Part of a small language model's weights: value embeddings.
Each number is 500 + 50 x the weight over its row's rms, rounded and kept within 0 to 999. Layers, rows and columns count from 0. Numbers have three digits each. The size before them is the row's rms in percent of the matrix's.

# layer 3 MLP down, 64x256, rms 0.306, rows 25-63, columns 128-255
109:492588504472507432483556459440567542477487535478472437567505479441531449573526595535551429535466459445501495416452557493436513509404594483480509509569494502517472496571528411454505453557548446545523536569510536457377487560513510439539514492591397497555480515535523518493492588464483556450573500538463460409489483493490550572518482493547458557560508444582549571530517499498455507534482
102:508399565525469528466543568499379583498457424523513450433504660395448534450555471466622512463456521450480494522532525507472583477560500502595535573548468503366475535471533489547454495553507480559516530476597506550485591383487574471395567510451513430467628468525538386524537512527440454568558507465466483405443471541560474520521480560466519497450525510513599460480520469534521486426487
110:505500532528435508429504540462494605505470593498532480487487445490445606426489445493423494506503458541400554441480451516425480504440526428495448601475594494514520451474473457441481500557482423495579528443471430505451476474519460535513537474501608487508551408488572424459650484471438426528482481470410518531455475482617513461479543525469569547483448558545456510523391514473397616488486
099:476425505552376378436525622502510594502474550461477400494504453352546482508559389550512462482474431564501535455507503488483467536580511545431501439455518572502490528497435443494559446407546580516472564501596521549557526567461432562431502577507477415592609447500572536458454537477523426506480508445425471400465446456478535478538474516499554507495471527545526534441530519575455525472566
110:495586551426494414524495458449535532485520459534478551443346441550496554499477525455554518552495436484515457534505444430461483402519532623335520414545515551439486550505539500531581517423490505452449328533554570491570498517410558454550551524555604457455465571487507444583631558472499593525517498426525473510450458570557503540471458466351399564544443526528560522518418523545413562521505
107:550559521471523478535537400551464391332556505458522487534517536610424481513502505466544491558513477520477500507514509508626437520524507464525427407450514515551510455539557527507505453460518524471426505488421560474478490451518517554578432514579570603510437535455493446536501453466566541441592507490575587589470465580432432516448480464533465534454479536440504527502539503495467407513422
095:571431451418598484507505429483421525463556426519492529517543450567433511583504545515523581503564496524425418537508504537450457520485521428518461459538509532491493487505529552487518512455482485521431445526471547493507405596544461424513405401554485480485445479572433502505584495494520587450512464403534466478561475473479460527487485527425471532544465523576561540494517607486424467357396
086:501502515436480511480409462511499468485539561539489491496554536392552466581453454566461543433533481494447436453491530447501432487506490567540517428482457543469533417496455478529496519485507511506445563491530450404546477598515539439458582508508461587582435546522467553399397512546544540497418551591567518552506474473465535500477406527573500552483535465436567437424601574466529414553504
103:477491512447466564531558382535422458521494540581501409544495586426532473560456446510442452515554527489579418492487478467524562530501527533432605454578537479506569370573424482500473456487504480469498544549490511436505550593513492469518632522531469606490452515443447498471517543541548564585446499511577474563526410590534452548505533529440512530593631521511501414474572509532449428549576
100:494550542474540606472460421561475559493551528535485502566493612540452521488462447415486461420650533511486493466523552514536571575548510455468436438541444576576529400561486517473474535481437461667485443460455397481535446530591500537535543387581505572535422515528476469511576516434536580452546589427533489521445530395479511560511507451483585559502504495499545427512520489482540491516562
095:577603443453510564493527557567525469547478507542512477549522511558485507578473501576512494461477541495608501414475478482463490499484476471508522511568442596493488464436520547522416565595524540517520484475489404479516558548525488437513491449527471503540485592575532483496554470440500474596478507514529463415499553458444469491487429515597549530575541515528542492467424474483526459597435
097:483478616491552495465574573485535400443502568382455568486531514498479588550577561559515469448469515545456422467478586610515547502553532421436528558465569537596479490457537501512533518448513541519473486536465492527562495473527565503443580510487592555591539538445567525539569523550450505489498530517547448596485477587525503543525441481462463518469470499466440581591554565506485557542552
102:500385544491552547481536583474624457457558549444562453413457442547600584414433569558444472528560460574474459518509542584382519483534531456517494460489515458452456490446553463445474502456511449447502553453485522506473430363505459555495549517508506407505442500560573443507459476535492426480511423540468603396439499483614575448499526475505541550508495538461487499616488518534472561501469
092:500463513523476399481480530546533508457514550475450469442452562464450524489505552459434505482567456473453540473426485381509494526449428410447493519527587459558475532492554499545463404513442422545489449545510468451433417460422428530374501508408473427425480538517486555469530486489473355549425501456455392488476508449525421410595465550518486507456487364484432517451519485518489465476513
109:436463527527498427455527585509546501545505515503518531414431431444485550452489465489530482562416460558457492425411519507363520491533574496479491462468474485512432443437535480463512516493522502520535504434478442532525422475476589480491484533558497330476591481554588356514553514409419502527530484501405523468548531477528601431481445537457583524543524486500462563534428522552532556493523
100:493398547535508504556564532487456490478472480463655537511533497516524554486521518504544525548486431592451561557555484481410493500519612547562442454500508421557485551485471437495499572479618487358461569450442506553542480512423499523490496436550497453495504479570565512544528541454491511555587564486531545560505555535423577487487522544560501515514511470565445605579504464583441537638556
095:487412543608464484615482428474470542521486561488507586466543472573492461523565504560552422453458450492524501502548463567529417491474553476516519496477535493493553475465467467505567491478590566578442514463472484450418472645408463525513503531475519552445482418460515456489480531502539520436552473421508518608487385500545455454430511428590591530541456466523490479452548457469409553518526
102:541456506523472486414518549500485501504549471496565439397431499435526561489449426611470456482513455552496552575476505439395445495538555536467479549440502411581549546453434515444531514484544543435411484465486551498468522467382615482449555597506496478458535505428537441546522423484558436460488466494563516457435484585477514460450591572453716547536509512579577525450527554414490505496520
098:491477512524507516490509528471568397453528484549502478548468511453570473581477503513515454628451448481403489524580514505460572519518476576519487460438489462502499477484627538388525498461573501516534595449431539504474544563509378466624471464524489633457413450455612511495486519464467486606500491581535537562519504533452420456576536547521536485503438475532502568468464488551459557621478
103:477512460459473546468541481545486437576559482556536405496452524365613516503479514486417486522494487468519445469527497521490492478515516610442533555625414510500434510539563416549445483512521447550473573575471548568526587447583543506542539607564486487495591494476546464482465411565497490498492427610474462486585537488453499558458460565476585527416608581587555519488422568563529485519470
105:536428477559514570460481512523396517464488478590451494483512563498464433678501462575522477545476468509467618435472477446453459580464451541481492576485481491449363474541440478470510449486457461487562466513569512527437550492472442425608503503531494487541456422582518469484527443488508469525490541607521586523483523598467524460507448431475512516541537586593530444472473470496445527509429
096:484491588450453557466495483523514432530509468436471393461406469505561482413523527435470469486492498512462499432447529512499503478556526424417509455513555533420448508473551505519545486568480434359382433489500567490569494470567475492451526495405405442486548610444541486548615399574502424535519533499481458476469564442515423502493517492441479540479527612536486461506472558465537515525525
104:519582526416458455399426447475502441433487568517528565492443567583507531663517463510488508438479503509496544425543484450538536562461557556443487494561471514543542456518475516514525551571508576525421464494431519542522522601552456443562436439600497723510425548545563595551574563529527563496589511502542552528483462502546532485565462474438538516528514512579509516560530470511479578576473
091:551504469503449329536382507458432485573537481565496562591574614469548479456484547570530479594419549555413550472479483540491559538498567527548520457583567439443481551551505597511493416438502460485582428471580442454526485502487549528389447544504472507519506444443530524442558532452478572449491479418468495510476429513512539394644531447552526472431491496494535507468507566507500521465497
102:494483580537475507456505466477519520494416506539519442532506418445529478509534544525487445485488399430504481385493477572422473445477514435497525537608498527511436369551536505518522481483422444545524556515437348527416562538499582387443527392521535494580502592548468468421533448554493440528519436470565502491546467486533552560464455491593552488448607527445462484379517443477506484519499
094:521552563427547453485500547440502403486457437432434441570579520423490445505442434514488547517425524441518525497489403456529450453440497505556488423575495547542525457567477527538460527424543498568451490464520520482505492545565488489535491563493534522509564470473426697510482439507509509610514485532543503525505441568442463470471483516455440438525410542443494516483500533504602520488484
111:470472492537422458471467500471602543464552491427509535484475581528471470573546517595511469502437480511454498472383568440532479525542467404526424458508513424481515536560554494478532519463470493432500436465579462549550446543463530388555520564451519528483422577542550418524454518538487556477508445543509443569454511584447590444601416389525461449439564432423568531560493468463441492500556
092:497440466432381479405463451479431507542501427589449459463504483440574472456527536401454516555526546534422479485406494458480498479448521525466408425590453502533502496403475472470569465485462360428475486554468533469450422530480451515544474529522448457505439588535389403484506569545560488514461446538446464482516486416487443531544415520413539570441484498469542477533476462493479452479510
098:464564411563562478505606554500589511471389463574543536526510550607556470593494506499499554461475514509535423527493494519565465559485424522524552471518516443533490442517353487495523505566475509532423551439481491454493417529552420442539427475500585556455515605512488511502554514461510585478514560518536365560517465524437447516457491487491489466536497463532485527456567506505524468541474
090:510487464383453467545437432515496438432529538583563479530535536455533455646466533531592451422525477425514517586473495526515529492539447546545483475479466492540558565514506531520470405451454496535509527443446534511557496472518457449448420470521423567516435547500379557465456478433426468427472516489491463541565540512421503457386448506564547450451500505477425499526472458489502433492421
101:518491507517523514488597548481601408498521549508472494553513538555497501536420427539563491632541464514574580484500564538453531505546621528436526575570517456554535477528454501488469496445549557561473481511468546502559490512552561488659525551566508607518531628500596536483537485590473574468435514504513450489561509559486528516479486561476609456532563503486469504501534466518484542506556
102:509562514504574502522510509480458493511586554594573534528445604591478471587510521537563488430492451495603456426530530517538564481472548544447545567524580542547482483595604524505515500557518454533484598585529462430446614506538535436531555547520507618514467443514451508476559530497477638488541452523521506520414471584548438546526497504427573491508566526530547551503481539507449552516494
097:563459478585462464582417452575513577424376488449513545475537436458418547536559439520457538512503525438480597481524476542479499561479563501579434494517537484495492502422386406498524473471621529507530561444508517527468557513511462432464482466499510502559510396538472655456417481444584433524553526522534607512469529477485561563449473455558492521549469489493538508405586478526534466461491
101:465584479436464556461508441480468543511455472580541548600529497552554537335507438398559515408443473425505503535478504442517484420490435558516493404463467502596497479506388506510566495588478476499461496451476524496458496446453529533426555525531423499445492483445517531565491518402476595498452495511513487454472465441557410501485601460420414494530414445496550625511428442547494446489497
095:537417509495467487492392541507602477501598549425503485491609433543566531487439520568516512518507473580573518508532527499495459547480498524513476517512537477473443476506602510466496544454560547634527606606553492577491531468484456532534544507519573510564481580550574407470396535503486410486536527568448558525486501372466514494380505471549499492545488540523447480534547539522481474525569
110:547534457524534521543580485492537490472482531598397591501519496527466503543515467536531499549550486458461566523527434545490513462514498474534579530481496468534404534467443518556581473539541543465492435467396572555516464462442597432466504429506532542471498526443548480540600388440560538481521515527501495573523499610443510539457500485449573492448497504473513500432526446520469456553496
106:623364411456463533551520515639528475434522444579468499422428417519537529561498540521436559508568532489510418486486459452463527559545481502495524491497498568450472517389590578509599556543481541391418459430457527481534472514503483438436405518536497441496406605482459474447545417498512459539502572507451421464545548456509500579403409538465470488537549498525582402422474504453474451500426
098:496534521576544483485576449540444498546563548490562595578535524511509484439482537518451517477554510465525485486534517508521497514463455570562465498395434533475444552390501568446436521553510405495602542608498492426521557495508547414536378468478454513558412481560524498518377507484482537525477614549499520504538535462403506517509409475532447470492499541447494532566465511494528448495352
103:401490500508550409473481562470523486494446532342555494513561460458498510472552538587433494517563462528517483502520535457404503479478501491637503611532479482560505549546481461467334593449529456496570546491530486432470450446461581476530393513527486512488509445500544337496355532529462452448392498545527491455528550599525503438561421471576482515573493443513470552505479518497486519526477